{
  "n_layer": 10,
  "d_model": 256,
  "n_head": 2,
  "n_kv_head": 1,
  "head_dim": 128,
  "d_mlp": 704,
  "vocab_size": 4019,
  "activation": "swiglu",
  "norm": "rmsnorm",
  "norm_place": "pre",
  "norm_eps": 1e-06,
  "positions": "rope",
  "rope_base": 7210.0,
  "rope_fraction": 0.5,
  "qk_norm": false,
  "attn_scale": 0.0884,
  "bias": "none",
  "tie_embeddings": false,
  "parallel_block": false,
  "init": "uniform",
  "init_std_qkv": 0.0366,
  "init_std_o": 0.0,
  "init_std_up": 0.0366,
  "init_std_down": 0.0,
  "optimizer": "soap_variant",
  "lr": 0.00433,
  "lr_mult_qkv": 0.5,
  "lr_mult_o": 1.4,
  "beta1": 0.95,
  "beta2": 0.99,
  "lr_head": 0.0059,
  "grad_clip": 2.0,
  "warmup_steps": 200,
  "schedule": "wsd",
  "decay_fraction": 1.0,
  "decay_shape": "linear",
  "final_lr_fraction": 0.0,
  "batch_tokens": 32768,
  "seq_len": 256,
  "doc_mask": false,
  "train_tokens": 167100000,
  "steps": 5100,
  "dataset": "wikipedia_en"
}
Each number is 128 + 24 x the weight over its row's rms, rounded and kept within 0 to 255. Layers, rows and columns count from 0. The size above them is the row's rms in percent of the matrix's.

# layer 3 MLP gate, 704x256, rms 0.147, rows 124-141, columns 0-127
size [100 108  97 105  99  97 102 100  95 108 101 102  96 103 105  98  96  96]
[[106 104 146 100 139 123 118 169 125 139  99 129 149 111 123 107 175 124 137 136 106 141  95 151 114 113 110  82 120 154 116 135 130 182 102 138 139  82 120 127  77 107 130 122 156  88 120 119 148 108 123 134 104 118 137 108 172  88 144 128 185 169 137 126 138 156 108 122 118 182 132 143 149 138  76 120 127  96 112 119 142 113 125 144 120 101 133  96 129 179 125 131 159 118  57 131 142 127 152 116 125 106 158 195 126 122 128 131 118 152  89  97 159 109 106 146 121 139 127 116 137 121 137 151 119  92 147 128]
 [110 119 139 170  94 141 165 132 132  96 148 115 140 124  98 130 108  93 101 153 146 106  67 132 146 156 131 133 124 114 101  94 141 120 160  91 140 168 152 133 127 126 196 138 134 112 138 149 105  62  92 161 111  91 130 104 161  90  99 115 142  99 155 122 116 150 131 140  96 139 105 108 139 121 130 112  74  92 167 119 114 108 137 136 150 128  99 126  98 167 154 133 129 159  97 142 127 126  92 116  75 112 140 131 134 160 114 136  93 116 128 130 101 107 135 142 102 160 124 120 164 148 156 145 107 143 118 135]
 [131 160 162 131 121 108  96  95 119  95 161 110 146 158 150 128 137 125 141 115 122 150 117 103 140 157 147 139  96 138 130 147 134 114 135 132 133 129 146 138 113 179 138 157 163  91  92 134 128 117 118 146 153 118 134 158 115 104 136 113 181 142 148 112  83 159 140 103 166 162 121 117 129 128 120 142 116 120  63 143 174 122 116 160 153 142  59 123 104 141 150  70 122 119 151 135 126 168 130  96 102 126 188  87  82 129 127 145 146 156 143 117 112 164 134 103 167 126 155  99 121 135 157  99 127  87 121  84]
 [125 141 102  68 144 108 163 141 104 126  91  82 116 139 121  67  97 153 121 154  81 137 103 101 114  99 118 133 117 137  84 108 111 102  95 129 115 136 122 155 118 154 122 114 154  89 142 163 137 164 131 130 106 134 155 116 166 100  97 103 164 121 121 136 143 141  99 152 166 138 115 118  90 136 114 131  75 104 125 114 130  74  93 141 140 109  90 105 150 127 140 146 101 103 129 129 137 140 118  91 134 127 118 121 111 120 104 114 149 108 123 161 132 132 125 160 141 129 155 142 116 202 128 113 123 148 129 151]
 [115  96 106 109 180 133 124 136 123 128 149 151 122 116 126 120  92 126 116 124 133 100  94  90 132 109 123 153 122 110  87 135 116 126 122  93 122 109  99 104 140 121  75 117 115 121 137  85 129 166 139 125 121 102 186 142 119  69 153  56 118 135 132 127 119 105 139 129 107 173 130 117 104 121 129  87 145 118 150  98 159 114 105 139 115 145 112 157 116 145 112 134 122 115 157 148  87  85 151 131 111 137 128 128 152 171  68 155 126 159 129 109 163 125 110 128 190 129 145 119 136 155 178 147 144 128 150  90]
 [146 116 123 137 121 140 107  98 141 160 115 141 124 137 155 152 138  63 154 155 128  92 132  73 103 136 132 131 161 164 110 150 144 125 164 127 126 135 127  90 143 142 115 146 127 142 108  72 138 111 130  97  73 133 119 112 138 101 130 157 108 124 172 128  79 130 172 110 139 121  99 145 158 167 127 161 113 143 125 118 133 117 108 127  82 161 164  98 164 121 134 135 156 137 168 160 123 115 177 163 179 121 137 154 110 153 181 111 120  90 128  81 111 137 127 138  90 132 112 109 148 140 156 175 147  98 158 114]
 [116 142 182 104 150 117 167  84 152 140 100 132 115 119 158 165 163 143 135 124 144 119  93 107 194 129 103  91 145 136 124 148  92 111 113  95 143 151 146 167 140 111 148 157 125 109 144 146 117 115 131 103 104 134 129 136 144 119 110  90 104 112 148 162 103 121 132 115 106 129 169 110 167  98 141 168 132 127 130 134 123 112 138 106 124 128 141 101 126  90 129 139 152  97 161 120 135 130 113  61  84 131 117 125 124  81  93 101 127 110 119 143 148  81 151 104 149 125 139 128 131 113 148 150 104 100 105 162]
 [137 133 127 149 112 149 167 139 148 115 161 118 110 106 128 144 117 120 184 117  59 128 147 112 165 145 114 126 122 126  95 100 152 112  87 151 141 151 132 151 131 126 111 158  93 119 123 150 133 133 134 147 152 144 106 169 135 154 159 149 141 129 116 128 142 100 140 118 122 159 172  96 150 165 122 122 141 148 128 108 131 140 110 122 183 118 104 140 128 102 109 111 141 155 132  76 150  94 122 167 144  93 140  90 114 139 129 147 154 123 132 104 137 163 138 118 126 120 144 131  68 107 132 167 117 104 135 117]
 [150 140  87 141  92 119 122 154 119 123 147 132 138  84 108 132 129 128 114 125 124 112 131  98 145 110 122 130 140 132 161 121 173 110 132 119 134 142 129 106 121 155 141 126 110  82  92 154 114 127 145 123 125 100 130 108 121 151 145  79 123 168 142 109 118 117 133 107 169 121 184 125 133  96 130 159  73 111 155 149 151 116 133 144  90 107 173 104 132 126 146 151 107  90 137 151 113 177 157 155 139 155 127 119 105 136 183 108 130 117 137 114  69 140 162  73 107 123 168 108 109 150 110 128 103 125 136 104]
 [169 138 131  67 133  94 135  90  88 138 110 135 132 145 168 113 127 149 131 122 154 124 107 101 122 126 118 140 114 102 122 102 152 145 125 150 143 122 162 106  97 147 120 112 169 122 117 140 125 118 123 145 139 135 136 157 121 123 129  72 141  84 149 117 118 122  84 174 128  86 147 144 141 114 110 130 104 124 148  90 119 131 116 139 140 160  85 141 155 120 134 133 156 107 127  82 150 146  97  84 113  96 121 119 114 143  99 138 150 149 115 119 123  99 143  96 157  82  65 161 132 162  93 135  94  73 156 137]
 [118 121 127  98 165  92 105 147 152 115 174 108 111 138 139  88 142 101 151 108 107 149 138 108 158 105  94 140 110 124 109 108 152 166 126 129 138 111 146 108 128 120 112 126 156 116  86 136 100 133 130 124 150 160 119  89 134 112  85 114 120 145 123  90 109 112 102 166  86  93 121 153 104 134 160 166 132 115 114  86 135 166 110 105 158  77 143 113 130 131 166  89 120 147 146 114 141 144 121 150 134 106 123 133 148 144 114 110 104  72 133 154 130 136 112 152  97 101 158 118  94 122 105 126 115 163 155 136]
 [140 125  87 129 132 148 106 117 111 130 139 138 130 134 157 125 113  98 116 120 115 107 171 128 100 114 139 140 138 126 113 126 127 170  92 141 108 131 129 111 107  91 127  98 175 135 103  99  88 117 127 101 126 145 112 132 111 139 135  71 142 133 145  86 100  96 126 112 111 147 181 188 145 161 111  87 113 107 132  95 160 115 139 106 135 133 161 131 129 105  83 148 131 149 105 116 121  99 125 121  97 137 122 117 130 108 121 137 103 149 103 123 102 132 121 121 109 146 151 142 104 156  86 108 138 167 126 101]
 [111 106 158 161 118 137 143 133 133  84 132 173 145 147 117 164 128 134 117 102 137 128 137 153 136 112 114 179 159 112 115 102  99 105 142 130 121 135 119 135 156 120 127  95 119 124 114  98 163 172 141 141 149 154 125 121 138 161 131 144 121 122  84 119 124 118 141 135 141 125 125 146 129 138 129 166 105 103 128 120  92  97 127 143 142 132 117 146 157 177 144  93 150 124 146 133 133 108 144 114  99  88 127  98  87 102 113  99 169 144  84 106  66 124 133  95 173  75 110  97 131 157 126  92  97 146 136 135]
 [131 118  93 118 137 143 135 165  96 125 107 121 137 117 171 129 155 126 148 128  98 148 176 110 129 123 147  78 136 144 174  87 139 118 119 103 129 125 163 178 144 119 117 152  98 104 131 125 152 123 101 121 121 129 105 139 169  98 124  82 121 129 120 118 133 149 100  97 142 100 118 121 144  87 154 123 149 135 129 129 150 131 114 140 123 120  98 128 110 154  99 110 133 133 120  95 155 124 122 117 167 130  98 144 104 159 118  80 131 125 110 179 108 126 157  86  83 141 192 137 142 165  86 118 103 110 156 170]
 [118 170 138 128 116 132 133 171 155 126  97 107 163 130 112 105 134 151 145 141 151 111 134  93 129 108 150 105 145 118 104 165 134 105 160 109  97 116 157 184 129 140 130 118 129 134 108  69 107 154 125 134 124 118  94 117  67  93 134 114 182 142 105 155 119 140 153 132 103 146 113 112 172 159 134 104 171 135 151 149 159 151 152 101  92 112 126 143 147 106 122 138 130 123 139 143 122 115 106 127  86 101 159 109 112 106 121 134 108 106 141 160 123 100 124 150 114 108 140 156 129 145 118  93 115 126 121 157]
 [147 102 160 173 133 148 167 141 182 117 142  92 154 148 107 122 130 132 152  91 156 126 147 131 105 152 109 119 127 118 123 165 144 130 137 155 172  97 122 137 146 109  81  93 118 106 157 113 121 108  84 124 121 113  80 148 143 102 105  86 167 109 133 158 141 104 138  94 128 134 110  74 164  88 127  94 105 131 141 160 121  98 136  96 107 141 147 137 110 156 135 141 138  54 133 108 129 169 127 116 172 100 155 144  74 194 106 122 110 121 133  98 113 104 101 105 123 109 137 115  94 149 127 162 150 127 139 116]
 [143 130 137 107 108 132 104 144 162 160 136 125 166  96 116  92 138 133  98 139 140 149 127 151 119 161 114 118 112 165 126 162 118 138 133 122 105 132 140 122 132 106 130 112 164 127 118 130 138 106 153 151 179 149 117 130 117 134 153 104 112 149 148 117 118  94  82 111 165 131 166 120 146 144 113 182 109 146 113  83 149 144  97 106 126 144 125 134 137 151 119 150 165 124 125  99 113 123  89 120 138  81 171 146 143  93 128 147 100 160 106 134 126 130 154 137 108 111 165 144 127 151  93  95 139  80 128 124]
 [157 167 126  87 132 162 127 123 115 145 130 172 167 121 154 152 107 133 168 123 118 162 148 135 127 129 128 140 146 116 107  86 118  98 158 117 126 158  94 135 138 159 117 131 116 129 120 122 127  78 139 132 143 143 115 117 100  85 148 158 111 118  87 124 122 135  88 171  92 122 123 149 126 108 113 131 132 144 174 146 124 137 110 168  73 164 121 118 110 180  97 104 123 129 143 134  93 148 141 103 108 140 100 140 124 141  88 115 171 154 110 138 141  83 118  96 130 132 166 142 109 155  68 130 129  83 135 103]]
# layer 3 MLP up, 704x256, rms 0.146, rows 124-141, columns 0-127
size [ 97 117  99 105  98  91  96  96 101 101 102 105  99 104 102  96 100  93]
[[114 182 148 159 127 129 129 134 146 123 144 133  76 173 114 153 140 111 106 141 133 115 134 190  93 121 156 135 121 101 104 125 118 115 122 109 173 108  81 140 115 169  93 122 162 131 119 145 168 123 126 170 150 148 163 130  58 125 133 151 196 100 120 137 172  98 151 117 131 133  94 132 137 131  86 161 137 112  56 110 149 134 115 132 148 140 137 135 136 136 122 117 101 119 102  95 126 101 174 142 141 140 153 164 139 117  94 147 154 108 111  93 147  50 142 140 159  99 151 123 152 137 155 153 127 134 111 138]
 [ 90  97 114 145 149  83 129 130 154 122 110 132 125  92 144 156 166 105 129 150 111 104 174 149 166 126 118 131 126 136 152 131 121 154  98 121 109 144 112 106 103 137 121  84 125 165 153 137  99  87  88 133 144 145 125 139 107 127 106  96 122  97 114 131 119 126 108 121 141 158 150 171 159 137 126 147 103 101 137 139 137 125 127  88 122 131 144  98 111 108 158 154 140 167 158 158 121 111 145 183  81 125 146 130 168 141 132  88 167 104 168 141 115 141 103 140 134 137 136 103 160 122 169 148 126 157 113 154]
 [110 142 100 105  94 137  96 136 150 119 110 153 166 137 111 116 135 146 106 147  99 145 132 172 164 150 104 119 110 155 123 139 104 164 124 123 182 103 141 142 155 128  91 143 157  98 161 169 105 147 154 107 129 129 133 163 145 119 150 144 114 135 141 144 145 130 105 177 134 150  88  96 150 132 105 134 130 127 147 162 133  55 115 128  90 142  89 141 130 161  94 114 153 148  83 140 114 169 121 115 186 108 136 158 130 143 115 105 129 109 116 165 141  79 128 151 122 139  97 153  93 127 165 132 113 133 119 137]
 [134 114 152 166 141 158 103 117 150 109  78 122  81 172 117 173 113 136 105 162 165 109  94 135 133 151 129 168 152 164 114 158 153 164 100 146 142 109 133 108 125 146 145 118 142 118 109 107 115 140  89 123 115 125 114 118 117 136 103 118 111 131 158 108  93  90 127 169  97 125 163 135 167 146 115 121 104 156 112 154 144 160 126 167 120 126 129 137 146 136 142 116 141 123 118 119 117 128 156 169 107 133 128 122 129  99 114 141  91 140  82 138  70 142 164 139 140 143 158 152 165 111 152 125 102  76 163 128]
 [171 132 136 136  97 107 150 114 124 127 154 105 161 125 120 129  87  73 130 115 152 122  63 140 144 170 113 127 144 109 132 148  83 115 122 161 130  97 165 118 158 149 112  94 160 123 143 156 128 141 115 114 149 133 124 112 105 140 121 115 132 105 119 117 148 101 112 155 138 142 125 173 154 117 134 146 142 151 119 146 166  90 145 139 140 110 135 132 118 124 129 131 110 127 130  91 131 106 158 117 109 123 138 161 134 151 167 110 146 146 173 115 129 128 114 184 100 190 166 137 118 106 124 140 141 152 178 116]
 [ 90 137 130 143 136 160 116 112 151 128  65 152 133 168 128 126 138  88 164 139  75 114 133 123 130 128 116 103 135 119  98 148 151 133 106 119 134 118 151  94 147 146 145 181 129 109  80  76 123 126 140 130 162 103 110 134 131 154 120 117  93 104 145 116 125 155 109 145 131 123 132 112 135 143 144 144 100 123 104 105 126 166 115 157 144 156 142 100 151  58 141 115 135 153 184 144 148 156 148 144 118 106 131 123 129  83 134  70 139 108  89 151 105 116 137 135 101 165 131  71 123 142 156 142  69  94 131 112]
 [131  89 106 160 141 150 123 153 143 132 155 135 121 134  83 111 131  83 130 150 134 146 119 128  89  96 123 169 133 158 109 129 140 153 139  87 175 113 100 154 108 122 130 164 130 124 148  89 184 149 121 100 130  96 141 111 102 133 151 100 154 100 138 109  98 100 148 133 126 124 105 133 118 114 157 111 113 169 137 143 134 151 109 133 116  94 107 122  87 125 139 104 116 114 134 100 126 131 124 106 127 169 111 162 112 167 104 136 111 101 151 105 108 123 179  82 138 152 123  97 178 106 146 109 136 126  87 106]
 [122 113 119 139 114 126 105 159 131 132 129 147 136 124 117 176 132 134 133 110  96 118 114 102 161 148 124 157 117 136 114 139 144 164 101  88 137 181 160 139 140 124 104 180 167 148 157  92  67 137 150  96 146 170 103 137 134 128 150 121 159 136 131 138 124 132 140 127 121 133 157  75 148 104 162 123 150 113 117 138 130 138 115 103 142 145 143  93 140 129 106 154 133 102 154 126 113 117  92 153 174 116 194 165 112 156 140 183 118 157 120 161 141 170  93 119 131 138 117 104 113 122 171 126 126  78 133 141]
 [129  91 138 122 137  84 111 143 112 107 125 119 124  91 124 124  96 113 127 153 139 137 114 115  93 110 138 119 102 142 123 139 103 141 131 107  75 104  79 169 132 130 117 130  88 121 121 102 137 160 143 192 158 120 121 145 170 113 106 112 168 141 101 130  83 111 160 118  92  74 126  94 112 158 117 101 117  77 174 130 137  95 145 125 127  57  93 112 162 101 122 145 120  94 108 108 141 134 124  92 117 111 114 146  81 136 114  91 110  87 166 147 125 132 161 127 112 144 165 160 107 121 137 152 122 151 137 136]
 [ 93 104 175 158  85 130 128 159 125 113 136 112  97 124 131 122 109 108 140 134 125 149 149  89 126 173 128 174  87 153 177 153 120 114 139 136 114  93  93  94 132 128 120 121 100 163 127 101 188 138 174 107 158 130 123 147 189 147 115 135 155 124 115 138 129 146 141 131 143 114 134 154 104 113 110 126 137 125 135 106  89 116 140 132 116  85 141  92 158  86 106 130 100 125 116 168 107 165 130 110 123 119 180 179  94 113 165 126 109 142 139 126 117  71 112 164 167 162 134  85 153 128 170 148 119 115 127 138]
 [122  69 146 154 104 111 123 116 160 161  86  95  96 110 102 171 101 124  42 137 183 157 123 177 138 136 138 133 139 141 129 114 118 105 147 125 143 135 121 150 115  80 164 146 141 119  97 149 119  64 111 186 137 128 166 101 136 134 138 122 120 149 130 135 117 139 106 126 143 125  97 142 131 145 135 117 141 149 157 158 149 106  97  97 144 114 150 144 139 133 127 136 102 198 129 137 102 113 113 111 134 156 141 129 145 143 113 148 125  84 115 153  92 145 100 135 115 150 136 133 166 110 130 121 123 141 142 130]
 [134 102 138 146 115 125 142  87 110 170 141 124 114 131 187 141 121  79 120 141 125 101 110 151  98 108 135 102 165  87 118 111 128 144 180 119 124 117  94 153 126 129  87 216 125 157 113 127 139 131 165 145 102 127 117 107 116 113 116 128 110  90 154 116 112 147 117 125 111 109  94 123 135 172 125 121 128 135 106 128 166 107 141 117 154 161 181 139 167  77 114 144 131 146 112 111 108 130 159 122 134 139 155 146 117 105 102 106 158 138 138 154 118 113 157 110 129 168 111 111 147 129 137 115 149 143 138 141]
 [114 108  90 149 130 104 103 124 146 186 124 150  91 134 155 128 158 151 110 148 140 126 108 120 111 155 179  97 144 119 132  94 114 106 152 120 129 145 116 133 118 153 143 102 161 125 111 108 101 129 145 151  81 138 170 101 163 122  82 144 131  81 104 103 144 126 169 131 124 138 108 128  87 103 158 129 103 165 187 129  98 129 102 130  85 128 158 114  98  91 140 103 141 125  92 104  76 151 147  80 133 135 118 155 148 133 138 178 134 100 178 166 132  52 129 127 102 133  90  68 140 117 117 121 109 116 142 148]
 [ 93 144 100 146 101 171 158 122 126 123 170 118 140 107 126 140 121 132 132 132 105 128 162 119 115 129 155 188 123 126 143 161 111 130 101 114 118 139 156 158 148 164 165 100 118 168 136 116 122  84 133 141 119 138  96 157 145 121 113 130 120 147 108 134  96 150 133 120 133 142 128 117 154  69 135 114 114  91 125 132 128 139 129 125 127 150  73 101 130 117 166 127 182 147 158  84 133 145  99 159 144 125 162  96 115 155 117 139 120 121  87 150 120 116 167 134 121 130 123  96 107 160 151  86 102 101 132 154]
 [129 108 133 138 163 122 129 124 144 147 166 130 119 127 124  97 106 161 110  83  94 123 144 137 124 146 117 116  96 166 122  95 130 120  91 142 175 111  80  92 148 122 127  99 143 138 157 155 113 101 153  66  95 110 171 160 150 144  72 118  84 115  79 117 144 133 116 152 127 158 117 126 127 117 141 153  78 108 182 138 143  99  79 160 150 126 131 120 152 121  98 162 152 141 125  78 123 115 149 112 113 150 115 111 125 131 133 146 114 137 142 141  99 151 157 137 121 148 142 128 112 140 138 126 169 128 127 114]
 [108 179  99 111  94 131 137 141 128  93 134 119 104 139  59 110 133 128  72 147 155 118 134 124 173 107  99 151 124  93 135 112 131 110  91 120 170 135  91 149 137 107 169 142  97 124 106 113 139 129 168 111 129 111 167 141 104 144 133 135 137 129 115 133 182 171 121 108 104  99 136 121 119 115 118  99 111 124 114 139 151 133 141 139 135 145 122 177 115 178 118 154 131 158 114  87 144 120 174 126 144  93 122 129 127  91 130 153 103  97 112 130 132  99 124 149 138 190 125 127 133 132 111 118 160 131 117 122]
 [ 86 125 165 124  81 150  79 126  95 123  99 131 159 147 133 150  85  97 122 138 105 103 110 139 116 133 124 107 142 151 115 128 150  98 127 100  93 113 111 103 151 124 118 105 156 138 160 137 141 135 113 114  81  90  81 122 127 108 162 109 125 195 133 137 119 142 136 108 130 100  97 128 118 122 154 105  91 116 146 108 118 177 110 122 107 156 118 122 119 143 103 122 120 138  86 167 152 113 146 119 157 119 139 133 124 144 136 135 176 172 133  85 173 111 116 108  88  90 121 178 121 158 154 166 141 132  98 155]
 [ 75 151 123 143 161 154  91 105 169 100 109 135 133 159 146 134 100 143 149 128 136 145 111 139 112 155 101 145 132 125  89 112 146 202 129 122  99  93 113 109  99 156 167 151 127 121 110 135 109  82  85 123 151 164 130 165 115 135 111 157 132 113 118 117 139 131 165 159 154 141 151 149 108 110  81 125 147 153 138 146 113 160 159 116  98 143 104 116 100 122 152 132 103 161 127 145 141 104 131 138 161 151 149 119 154  81 156 136 158 167 134 142 133 149 134 135 105 164 152 111 135 101 123 131 114 154 147 145]]
# layer 3 MLP down (transposed), 704x256, rms 0.136, rows 124-141, columns 0-127
size [100  99  96 109 101  93 100  99 101 103 101 106  93 107  93  98  97  95]
[[112 130  90 154  92 125  93 130 132 115 151 132 140 117 140  88 109 133 153 147 160 128 125 108 184 140 130 114 140 134  96 119 158 125 128 166  83  71 120  68 126  89 166 136 102 137 132 140 143 114 113 136 165  90  94 133 145 126 119 106 129 168 127 103  64 153 134 111 128 132 171 124 156 102  72  86 149 155 147 112 153 126 126 153 117 130 124 171 171 107 101 136 134 137 110 115 140 124 168 134 110 105 126 119 123 110 143 101 112  88 133 138 118 110 170 147  80 174 139 124 173  86 120 160 163 122 143 114]
 [108 145 174 105 133 126 126 144 136 133 117 165  99 125 119 102 108 162 105 136 100 125  75 126 151 145 133  81 127 103 142 174 122 123 136 118 155 146 136 160 182 127  79 154 121 126 146 114 133 109 112  98 130  95 136 127 139 103 125  67 109 117 110 138 124 121 131 120  97 143 105 130 191 115  83  93  96 155 149 138 155 107 129 129 171 135  96 143 113 128 111 135 168 152 147  87 123 119  91 136 122 138 126 107  85  87  97  94 144  90 135 108 114 100 105 146 143 115 107 130 138  97 118 130 120 129 121 109]
 [101 188 129 139 133 111 171 105 129 115 103 146 114 149 139 152 117 100 131 128 185 116 166  74 115 104  93 132  97 142 143 128  92 121 142 110 107 110 117 133  94 102 149 142 161 116  79 128 115 130 127 179 132 133 145 126 128 134 117 127 151  68 117 127 140 144 101  99 121 137 158 149 151 149 113 139 102 133 115 127  99 139 141 155 170  89 135  69 114 108 131 123 112 142 104 172 140 144 140 133 153 138 158  86 135 105 136 142 104 120 117 125  93 141 133 109 151 173 148  91 127 114 118 105 132 157 117 156]
 [ 99  94 109 124 144 138 115 146 163 104 136 187 112 148 170 139 130 130 155 119 129 116 149 140 132 104 144 120 136 155 135 126 139 115 129 115 112 121  98 134 164 143 134 121 122 104 127 166 129 120 110 108 147  99 104 114 161 116 114 125 166 133 148  92 103 107 113 135 158 141 111 135 189 167 125 159 117 123 158 158 146 105 166 181 109 153 115 139 148 132 113 120 156 137 127 141 135 115 122 124 111 141 147 131 131 151 156 164 125 149 122 140 125 187 163 100  87 130 110 117 140 109 108 127 101 157 127 131]
 [107 161 122 174 125 164 104 135 114 121 159 147 111 152  86 112 143 125 124 125  77 115 164 187 129 137 122  89  98 121 104 104  93 118 188 133 133 111 147 153 111  93 115 110 147 128 109 107  86 155 122  96 171 132 131 128 150 130 116  89 125 111 146 136 146 125 163 120 143 141 158 160 141 126 131 108 151  71 128 121 103 105  97 120 134 159 129 101 164 110 151 163 120 129 182 101 140 124 121 109 115 117 118 112 152  89 150 190 150 100  88 117 134 139 127 107  53 103 143 141 122  86 122 142 139  73 107 137]
 [100 135 129 138 103 127 150 116  86 117 128 156 140 127 154 164 144 144 110 106 110 135 141 146  67 153 122 130  99 124 106 132 125  99 154 164  93 116 148  99 134 126 134 115 125 150 109 165 152 109 111 150 111 133  92 104 180 105 150 143  89 132 130 159 131 133  80 127 145 111  83 105 149 102  40 140 108  90 110 138 120 155 120 104 135 117 156 124 136 132 158 147 111  68 169 156 101 142 171 114 149 122 152 144 169  92 136 130 115 160 100 138 142 109 136 124 159 120 145 118 106 160 133 139 102 123 176 153]
 [124 155 126 102 160 105 144 131 138 133 131 107 162 113 117 139 122 125 144 176  91 163 127 120 127 156 138 137 130 123 111 110 140  99  52 113 120 132 117 130  89 129 120 139 105 100 121 155 209 145  77 133 157  95 127 173 170 157 192 108 125 102 153 137 183 135 120 141 138 116  96 130 156  96  86  90 111 149 104 144 100 148 143 159 133 111  92 115 106 130 132 147 108 135 113 117 120 122 133  94 162 116 135 146 139 161 102 114 128 141 168 110 126 153 141 117 160 166 123 112 152 122 140 127 152 107 165 164]
 [131  96 123 113 120 123 130 135 146 136 111 121 153 157 112 127  95 143 110 121 100 131  95 116 152 110 104 145 144  97 171 103 133 147 135 102 138 139 133 125 142 111 119 159 118 151 142 103 147 156 138 170 175 136 138 122 133 118 140 132 130 127 113 147 145 162 189 109 109 145  93 156 180 143 108 173 138 130 142 157 166 136 120 127 134 107 118 142 127  83 165 152 147 128 120 133 120 128  63 132  88 191 113 115 134 108 176 128 147 105 190 159 139 178 114 149 166 128 140 149 156 139 113 137 107 106  62  81]
 [155 122 135 129  90 140 135 128  99 120 126  90 147 118  78 147 167 121 145  95 126 125 106 100 110 138 106  90 170 101 111 143 137 163 162 101 103 144 126 120 138 135  91  97 116 100 114 138 130  97 111  88 119 175 135 133 171 113 125 102 123  78 183 147 151 112 145 139 136  73 113 134 145 111  52 137 128 167 108 105 168 166  88 116  90 153  94  69 109 107 157 134  98 125 145 122 130  92 117 115 135 114 148 122 101 106 126 119 127 142 190 165  75 137 108 132 119 144 119 109 128 150 128  76 128 158 118 115]
 [110 144 123 128 103 141 124 127 121 110 143 119 127 143 107 157 146 132 149 131 154 131 134 135 120 131  95 104 135 103 145 126 131 173 147 105  93  92 127 119  90 139  90 127 103 110 135 120 110 119 101 128 125 116 143 144 127 141 161 137 146 157 169 114 127 133 105 172 162  67 102 131 140 122 119 138 115 111 127 136 159 139 114 131 126 204 103 125 113 129  98 150 179  78 147 139 112 182 116  90  89 102 103 147 149 145 128 118 118 126 103 147 136 160 112 149 141 111 102 138  88 100 103 145 134 123  96 115]
 [ 99 124 172  80 122 179 131 120 126 100 133 158 111  91  54 151 157 184 117 141  79  83 141 135 155 118 126 124 137 126 137 114 177 144 152 139 169  94 131 115 142 127 132 104 130  88 108 131 122 112 132 133 135 122 131 149 141 125 122 118 101 154 103 149 108 115 155 168 112 163  92 125 187 152 114 110 121 101 106 166 150 142 161 136 137  95 165 156 121 103 144 134 128  80 144 120 142 147 102  91 127 178 124 134 109 123 134 146  89 120 151 130 132 134 153 142 103 124 108 164  87 155  93 126 149 113 136  94]
 [ 96  99 150 142 125 125 116 108 126  92 160 107 107 171 129 122  99  49 125 121 122 147 139 124 163 107 123 111 142 140 153 134 146  94 103 155 121 117  83 129 130 137 158 159  96 144 125  83 136 103 120 173 136 122 115 128 116 128 178 142 115 107 172  95 125 133 157 102 130 122 141 147 122 153 158 145 178 109  82 149 185 132 161  72 139 106 108 159  99  98 133 110  99 119 132 129 117 114 113 110 103 136  91 107 128 128 164  99 141 152 101 133 157  93 135 127 179 164 129 163 150 163 141  98 150 161 129 113]
 [148 147 166 124 136 141 130 159 139 117 166 134 128 149 136 180  97 138 137 113 116 109 134 109 128 124 142 128 158 103  98 106 137 126 103 156 133 105 162  85 122 125 113 123 112 146 124  92 140  89 140  96 114 148 131 134 116 144 153 119 110 112 136 154 107 156 118 106 155 124 128 167 129 129 168 161  82 118 162  73 175 131  83 153 160 117 175 133 115 202 111 131 137  91 145 157 162  97 122 141 112 103  92 173 113  93 128 141 116 106 114  92 103 134 121 121 167 113 141 103 135 127 163 152 125 147 124 107]
 [150 137 131 117 139 134 129 168 151 118 129 163 114 102 170 104 119 126 122 140  94 116 105 161 123 149 130 121 167 145 138  76 128 159 126 132 120 100 137 165 133 123 126 163 107 162 133 139  87 123 114 110 125 127 130 158 136 114  99 147 107 147 163 144 132 117 111 131 149 120 161 106 107 113 154  88  99 115 158 100 148  96 129  96  99 183 106 154 146 124  98 143  99 148 104 138 128 160 135 120  79 120 135  99 114 132  89 121 122 158  83 130 151 136 119 161  86  83 127 133 128 132 140  88 131 139 115 118]
 [100 126 140 126 134 150  89 140  78 160 158 111 104 138 139 141 150 122 137 128 135 115 131 138 146 119 159 143 140 154 127 133 134 129 138 129 153 115  92 148 131  93 121 141 145 128 108 100 155 120  92 122 132  95  90  98 171 124 116 119 125 127 149 130 128 101 102 109 134 132 122 101 165 173 139  68 157 182 116 108 115 109 114 169 106 170  81 143 129  92 140 166 131 170 118 117 130 133 118 161 133 129 137 147 161 137 165 133 140 165 117 148  79  92 139 166 104 119 161 152 165 122 130 151 153 151 134 168]
 [162 108  90 129 125 145 142 125  66 139 127  96 116 143 120 133 128 107 140 132 111 141 142 158 133 124 115 100 125 133 110 154 104 119 126  93 119 146 131 104 136 116 151 109 117 124  91 109 106 150 118 123 113 125 139 130 162 152 157 152  96 108 149 136 119 121 137 137  92 134 139 102 136 143 171 161 140 132 157 102 135 118 114 126 124 119 133 136 148 103 121 106 113 156 123  59 109 126 149 146 133 157 115 153 103 122 130 114 112 145 125 120 127 120 143 123 123 147 156 145 146 122 148 124  99  90 127 151]
 [129 167 107 127 157 162 137 138 167 132 110  89 109 135 146 140 142 168 155  97 151 167 104 148 153 159 177 144 136  77 102 109 114 116 140 113 204 147 119 114 137 175 127 130 148 138 178 142 112  96 131 121  72 132 150 142 142 149 157  82 128 119 128  96 132 129 134 134 174 170 100 131 126 127  19 155 157 139 126 110 103 120 150 162 126 157  91  82 128 128 132 142 149 115 170  97 135 169 158  96 137 119 146 120 136 152 121 130 140 135 112 124 114  98 132 121 122 131 141 113 118 153  86 110  75 128 120 138]
 [152 111 110 128 153 115 133  62 156 133 118 120 112  85 114 149 151 107 132 160 121 115 128 125 110 133 136  84 125 120 111  97 123 133 124 150 104 131 155  92 137 122 140 152 122 151 139 114 189 142 164 129 154  85 152 100  94  93 100 134 146 147 118 142 147 121  76 138 124 104 160 160 117 103 124 144  96 140 140 108 153 153 144 103 133 117 103 129 127 183 111 101 165  95 136 119  85 152 126 103 170  98  91 125 129 146 133 100 106 121  83 118 169 101 119 139 113 108 150 117  99  79 106 165 137 130 120 124]]